config = dict(
    vocab_size=825,
    rope_theta=2160.0,
    lr_head=0.0075,
)
Each number is 50 + 10 x the weight over its row's rms, rounded and kept within 0 to 99. Layers, rows and columns count from 0. The size before them is the row's rms in percent of the matrix's.

# layer 11 MLP up, 1536x192, rms 0.228, rows 1233-1241, columns 0-191
094:60 58 56 31 47 51 59 20 44 55 58 56 52 57 64 47 49 65 62 50 44 58 47 28 47 48 55 48 52 60 68 60 51 49 49 47 55 48 76 33 50 53 59 50 47 48 57 36 45 45 46 50 52 46 40 70 44 52 49 48 57 46 39 67 60 62 48 28 44 56 54 55 57 44 40 54 66 50 46 59 58 46 39 61 43 51 60 57 45 54 58 41 35 47 39 50 73 37 48 52 55 38 38 48 67 35 37 53 54 35 42 65 46 55 73 35 58 46 58 38 31 33 43 64 50 46 34 58 49 39 45 46 42 56 40 65 64 47 39 38 45 50 37 52 76 57 41 51 41 52 55 45 49 56 66 44 64 57 41 42 65 46 48 49 42 31 30 61 58 30 53 53 55 64 54 33 54 50 35 50 59 53 47 50 38 48 57 56 45 62 40 42
107:33 49 60 57 24 43 41 53 30 61 47 48 53 54 46 48 55 62 57 58 43 52 45 63 53 50 43 56 55 63 67 48 48 40 51 53 49 80 46 61 61 41 51 55 33 27 44 54 53 52 34 63 53 58 50 50 52 43 45 44 52 40 46 55 38 71 41 65 57 56 76 49 55 72 46 53 34 68 54 58 55 52 31 51 55 41 68 60 44 48 63 46 32 45 62 44 56 71 36 57 52 43 59 55 45 53 52 28 41 55 54 57 45 53 41 49 54 45 63 51 51 51 46 48 46 30 61 55 37 61 68 57 65 52 48 37 53 64 62 49 40 59 47 61 77 48 60 50 46 50 59 41 50 44 56 32 37 50 72 39 72 48 42 63 52 57 49 58 45 41 39 53 38 47 54 58 60 44 45 45 54 59 39 49 58 43 42 53 44 63 43 61
098:43 39 54 45 55 50 39 48 48 50 45 54 50 56 48 74 60 32 27 52 59 49 28 47 22 37 54 53 50 48 36 46 47 42 59 55 55 45 44 60 49 68 69 57 60 62 74 58 64 42 56 61 53 43 62 57 55 56 67 50 54 40 51 49 47 28 46 40 62 50 59 56 36 40 57 49 63 46 57 43 41 43 39 45 47 30 49 43 60 32 52 52 53 50 51 53 37 51 60 56 57 40 58 45 54 54 53 57 60 52 46 39 42 63 60 46 61 47 54 56 58 47 43 40 53 52 50 48 59 55 56 54 59 41 46 39 53 49 43 42 64 40 57 42 34 46 53 47 51 64 30 51 54 45 52 41 74 76 31 73 41 67 52 36 45 54 36 49 43 45 32 68 55 58 47 40 54 36 39 35 50 55 50 60 39 36 69 35 31 45 59 45
098:49 51 45 48 45 41 44 65 57 61 48 35 54 58 57 48 55 59 40 44 33 52 45 41 50 28 55 50 38 31 54 51 46 49 35 61 48 37 55 55 53 22 33 65 43 52 33 50 34 58 60 31 57 56 67 57 64 35 45 61 59 66 37 72 56 53 60 55 44 56 46 60 61 32 48 39 54 61 53 43 50 55 69 57 46 45 48 29 39 47 61 51 39 51 61 40 54 51 42 50 53 43 65 42 61 57 72 41 49 43 47 49 47 52 53 47 45 59 34 53 47 39 71 54 56 59 46 29 56 59 47 36 59 53 66 48 59 57 39 43 56 54 52 42 45 44 58 62 70 37 63 45 63 40 71 43 42 71 36 34 50 48 46 60 58 57 49 57 58 42 53 46 42 67 76 40 67 46 55 42 49 49 62 41 59 54 58 46 53 41 53 51
092:47 59 35 46 58 54 60 50 60 48 41 48 68 67 60 49 54 54 43 56 51 43 64 44 61 48 40 34 49 43 58 42 54 49 43 47 42 42 34 70 56 44 56 64 49 49 63 41 59 49 28 57 36 44 47 58 37 55 64 34 54 49 67 45 54 44 53 72 61 63 45 41 59 58 50 33 48 46 17 49 39 49 53 43 67 32 58 69 55 56 51 53 62 38 58 50 61 59 66 65 49 41 62 55 47 47 55 53 49 51 60 41 41 47 38 64 44 36 43 62 42 31 42 69 46 55 47 62 65 52 46 45 47 34 47 43 51 60 50 64 74 54 56 42 51 52 41 25 46 50 32 37 49 60 45 52 55 54 49 50 43 55 45 58 58 38 39 51 52 62 54 30 54 62 58 61 57 38 52 45 38 36 41 41 43 41 46 45 59 28 33 39
097:35 56 63 69 56 60 56 49 43 40 66 52 51 57 64 64 63 47 60 50 53 30 54 57 50 41 62 39 48 47 48 33 52 35 63 43 57 56 53 53 46 50 51 56 49 57 52 61 49 48 45 54 56 63 54 45 63 59 71 31 36 57 65 57 48 76 57 33 37 63 70 58 58 56 40 47 51 61 65 51 47 27 57 63 57 39 41 48 52 50 41 42 55 51 55 68 55 35 56 30 58 56 46 60 59 48 53 57 54 47 52 48 57 59 53 58 48 40 47 49 60 62 38 51 43 33 59 37 51 39 34 55 47 46 61 45 32 43 45 50 62 30 45 48 57 64 65 72 54 33 45 59 47 63 53 43 48 38 57 50 52 37 60 36 62 55 37 44 57 46 57 53 61 43 50 48 46 50 32 42 67 52 53 52 41 60 79 46 35 31 44 39
098:33 55 60 55 45 56 58 54 53 42 52 36 61 60 42 41 51 49 43 38 52 50 52 38 42 54 55 32 64 51 35 45 54 65 39 46 56 53 56 64 59 60 46 54 34 40 66 61 41 55 48 41 61 59 57 42 47 60 54 50 54 54 48 30 50 52 45 58 47 44 26 36 65 45 63 45 59 57 54 24 24 38 48 52 50 52 52 56 58 49 58 43 50 46 53 44 68 43 55 41 45 34 48 46 44 40 43 34 51 57 38 67 59 58 54 54 41 38 65 29 62 62 50 35 52 53 65 47 67 52 55 60 30 60 41 52 46 46 47 37 43 61 38 77 61 38 44 42 58 57 59 37 56 45 54 50 68 47 37 39 61 38 36 63 61 31 40 37 50 42 41 56 25 60 46 53 51 49 44 59 44 56 33 56 30 40 44 50 55 41 57 41
101:44 55 41 73 42 49 38 70 54 51 48 46 65 46 63 36 42 62 56 55 61 70 44 54 43 48 34 45 67 51 56 39 47 47 43 66 39 60 55 41 53 35 62 58 42 57 51 66 59 43 37 79 48 39 43 32 48 30 40 59 51 62 65 57 50 47 58 50 62 70 41 70 41 40 50 62 44 59 47 55 66 64 55 58 53 50 46 50 56 41 38 40 25 63 33 44 51 63 45 44 66 48 56 44 50 50 47 55 45 42 35 64 39 62 39 42 44 66 61 53 37 59 48 45 60 47 29 58 52 48 49 49 37 44 46 42 63 53 41 46 49 53 49 43 53 33 53 56 54 40 50 71 44 48 57 49 59 52 43 50 38 27 44 71 35 49 59 52 62 63 47 44 43 45 49 60 49 47 56 53 44 50 65 61 48 48 27 56 60 55 50 59
099:59 38 57 58 51 50 39 68 55 51 57 32 42 58 53 43 62 65 53 41 54 43 28 50 50 49 71 51 53 42 48 50 49 48 48 48 59 39 36 57 32 47 51 45 35 55 53 43 50 63 36 46 53 60 40 63 54 62 54 51 44 49 49 58 57 60 36 48 47 44 52 45 33 34 41 30 50 54 59 44 29 45 49 63 44 56 63 45 54 35 46 31 75 58 57 50 65 58 59 39 51 55 48 36 72 42 66 47 34 56 40 46 42 55 38 75 36 47 43 57 45 33 47 44 42 63 43 52 47 49 65 51 47 49 36 56 47 63 47 63 41 68 56 49 69 52 37 53 48 33 40 44 64 69 68 54 42 60 55 51 59 39 49 23 40 31 33 58 40 57 65 48 45 54 53 50 50 49 56 47 53 51 43 37 42 50 65 39 37 45 44 61
# layer 11 MLP down (transposed), 1536x192, rms 0.249, rows 1233-1240, columns 0-191
101:39 54 38 49 61 58 58 55 47 39 30 42 61 62 51 49 39 37 48 40 43 46 45 56 45 49 47 28 36 40 59 62 55 44 48 46 38 57 35 71 71 52 58 50 69 60 62 39 68 45 46 48 49 53 45 35 43 45 66 54 38 58 51 37 46 37 36 54 29 46 42 57 51 51 58 60 57 57 32 69 52 58 65 56 48 59 44 54 44 51 57 39 54 35 58 18 34 50 49 52 51 61 62 33 52 41 68 57 46 50 54 46 44 51 59 51 65 53 60 49 61 58 58 47 44 29 42 45 49 61 58 50 37 54 42 23 55 77 40 41 53 45 53 48 57 64 52 43 59 37 45 30 47 50 62 42 37 55 58 58 42 54 44 65 62 46 63 44 32 53 39 52 57 66 47 72 56 53 53 53 43 58 49 54 51 49 53 55 52 34 52 60
106:52 60 42 52 34 51 41 48 59 41 49 48 30 55 38 53 48 41 57 38 53 39 52 65 54 37 58 40 53 64 71 43 56 51 59 58 41 60 76 40 72 59 47 68 40 41 52 38 47 44 37 68 27 48 34 42 62 45 57 49 61 59 57 49 66 44 49 43 37 56 48 41 45 55 42 33 62 41 34 47 53 29 32 44 51 56 36 37 40 41 37 40 27 44 40 43 51 34 55 52 64 54 60 45 42 47 40 49 50 52 54 36 47 39 41 53 61 64 50 65 62 39 39 43 63 67 54 46 59 53 53 50 41 50 50 51 75 32 61 46 49 46 60 54 48 52 47 46 51 38 51 48 72 49 46 71 46 43 60 60 71 47 39 51 51 53 55 52 39 46 50 52 56 50 44 46 44 32 56 52 48 68 43 59 55 37 52 51 35 40 68 57
089:58 61 63 49 53 60 56 57 52 49 41 46 55 37 50 42 39 57 58 45 48 48 53 53 60 75 49 53 49 55 46 66 54 54 41 50 64 68 42 30 47 40 40 32 38 48 32 46 60 59 56 53 51 51 55 53 52 39 53 28 53 55 42 49 52 72 55 69 57 51 43 59 60 49 49 46 61 52 43 57 57 57 49 49 56 54 59 52 49 57 50 56 37 49 59 38 70 42 48 35 26 68 55 57 42 38 36 39 40 44 55 62 53 37 45 36 48 48 52 52 44 60 40 61 51 54 23 36 63 55 56 55 43 60 55 58 46 61 59 55 55 62 56 44 44 43 55 52 57 37 65 62 56 63 35 44 43 35 59 24 47 58 53 21 64 58 57 44 64 56 68 33 49 57 60 67 41 53 55 60 56 62 65 34 54 57 50 41 67 73 41 50
096:63 36 39 53 44 43 51 56 54 48 61 43 38 44 57 45 66 70 57 33 61 52 64 47 36 60 39 47 54 54 60 42 44 56 66 55 47 57 43 48 43 29 50 51 31 49 58 26 32 40 56 47 56 55 57 52 45 47 86 46 53 48 40 34 51 64 40 63 42 53 48 45 62 67 59 57 50 71 46 71 39 60 51 49 44 51 54 61 51 33 33 58 39 38 56 59 47 51 41 47 58 51 49 50 60 58 54 53 49 50 47 44 52 57 48 33 55 54 51 50 59 40 58 42 52 53 60 41 66 49 52 52 50 45 49 62 54 40 67 67 38 49 47 35 56 46 41 68 66 40 50 53 59 36 39 60 33 42 49 47 58 41 41 66 48 54 38 34 37 51 52 39 33 28 50 45 38 58 59 53 29 60 54 29 46 46 37 37 57 42 44 61
098:58 47 48 46 53 45 38 39 56 40 50 61 50 46 51 51 43 40 48 58 58 58 57 62 50 39 65 54 52 48 37 49 45 49 53 41 62 43 59 57 52 55 41 41 65 44 41 43 51 54 65 44 44 39 47 63 54 72 67 39 57 38 66 70 53 63 66 43 62 37 51 35 62 49 52 42 55 50 68 57 54 54 35 48 51 60 54 55 35 44 52 58 45 22 63 63 34 43 53 37 50 69 59 52 37 54 37 43 35 55 57 49 56 54 65 44 51 55 42 48 48 46 32 33 56 52 46 45 63 63 76 47 45 39 58 62 43 25 51 38 65 55 58 63 38 41 51 59 60 60 51 57 45 39 46 41 64 31 49 49 52 56 40 16 49 59 64 58 60 68 51 53 53 39 45 46 51 56 50 50 47 55 60 61 73 57 46 57 40 58 60 35
098:56 44 46 30 46 59 47 61 63 53 53 69 52 61 39 30 48 45 66 57 60 64 53 43 51 48 50 54 64 39 62 45 46 63 49 60 64 53 40 42 43 51 40 47 48 61 46 67 51 53 44 53 44 49 67 49 49 61 45 45 41 39 57 50 50 57 49 58 40 52 36 49 41 57 69 43 53 44 59 51 53 45 28 53 65 60 54 52 60 51 43 53 35 46 49 45 57 47 48 35 53 64 56 53 54 50 46 64 66 42 46 71 54 59 34 48 59 61 63 44 45 47 58 76 59 47 40 50 51 32 63 58 19 49 30 45 48 49 69 58 55 46 53 44 63 71 41 55 67 35 54 49 68 44 44 30 55 46 41 61 41 49 50 52 53 57 66 44 55 63 47 42 38 38 66 60 51 47 59 61 52 29 55 29 58 40 60 66 66 45 52 69
105:38 61 58 61 48 62 60 52 35 27 55 34 41 51 33 48 56 60 45 55 69 47 62 53 47 56 56 52 59 22 57 70 41 49 55 44 34 62 49 45 46 56 47 50 66 56 51 54 61 55 45 57 40 44 38 51 47 36 38 37 53 38 44 50 53 60 52 53 59 48 60 50 52 34 56 48 33 52 43 60 55 51 61 65 43 31 27 57 30 43 60 45 59 54 46 65 62 50 56 45 42 60 48 39 61 54 49 45 34 58 46 50 34 43 46 56 42 47 44 35 35 34 54 48 47 59 51 32 38 42 76 45 57 65 44 43 55 46 45 58 63 46 50 46 53 58 55 67 38 48 58 46 39 36 45 58 49 38 40 48 42 54 48 30 51 55 65 46 23 60 53 40 48 37 52 51 38 28 53 58 52 45 40 41 57 49 71 61 62 70 60 49
100:44 48 40 37 61 43 60 43 54 44 31 54 42 45 36 48 67 28 39 46 53 50 56 36 70 55 59 57 50 49 58 65 56 36 36 36 40 47 56 68 31 58 56 39 58 50 56 42 29 37 54 45 62 52 55 40 54 60 59 60 52 49 42 26 35 49 28 47 43 32 45 53 57 51 51 55 48 58 63 67 35 59 48 56 56 50 46 58 59 53 52 61 47 29 62 49 70 58 50 57 63 49 51 58 41 34 63 44 48 44 48 37 48 49 68 50 38 42 51 51 66 57 51 68 47 52 71 50 39 40 79 44 64 54 65 49 49 48 56 59 48 52 40 43 54 44 42 34 65 44 43 47 58 45 53 47 44 55 69 55 63 64 44 50 52 50 55 54 30 53 53 50 48 37 59 34 38 46 54 36 67 45 74 59 52 37 60 41 59 56 47 51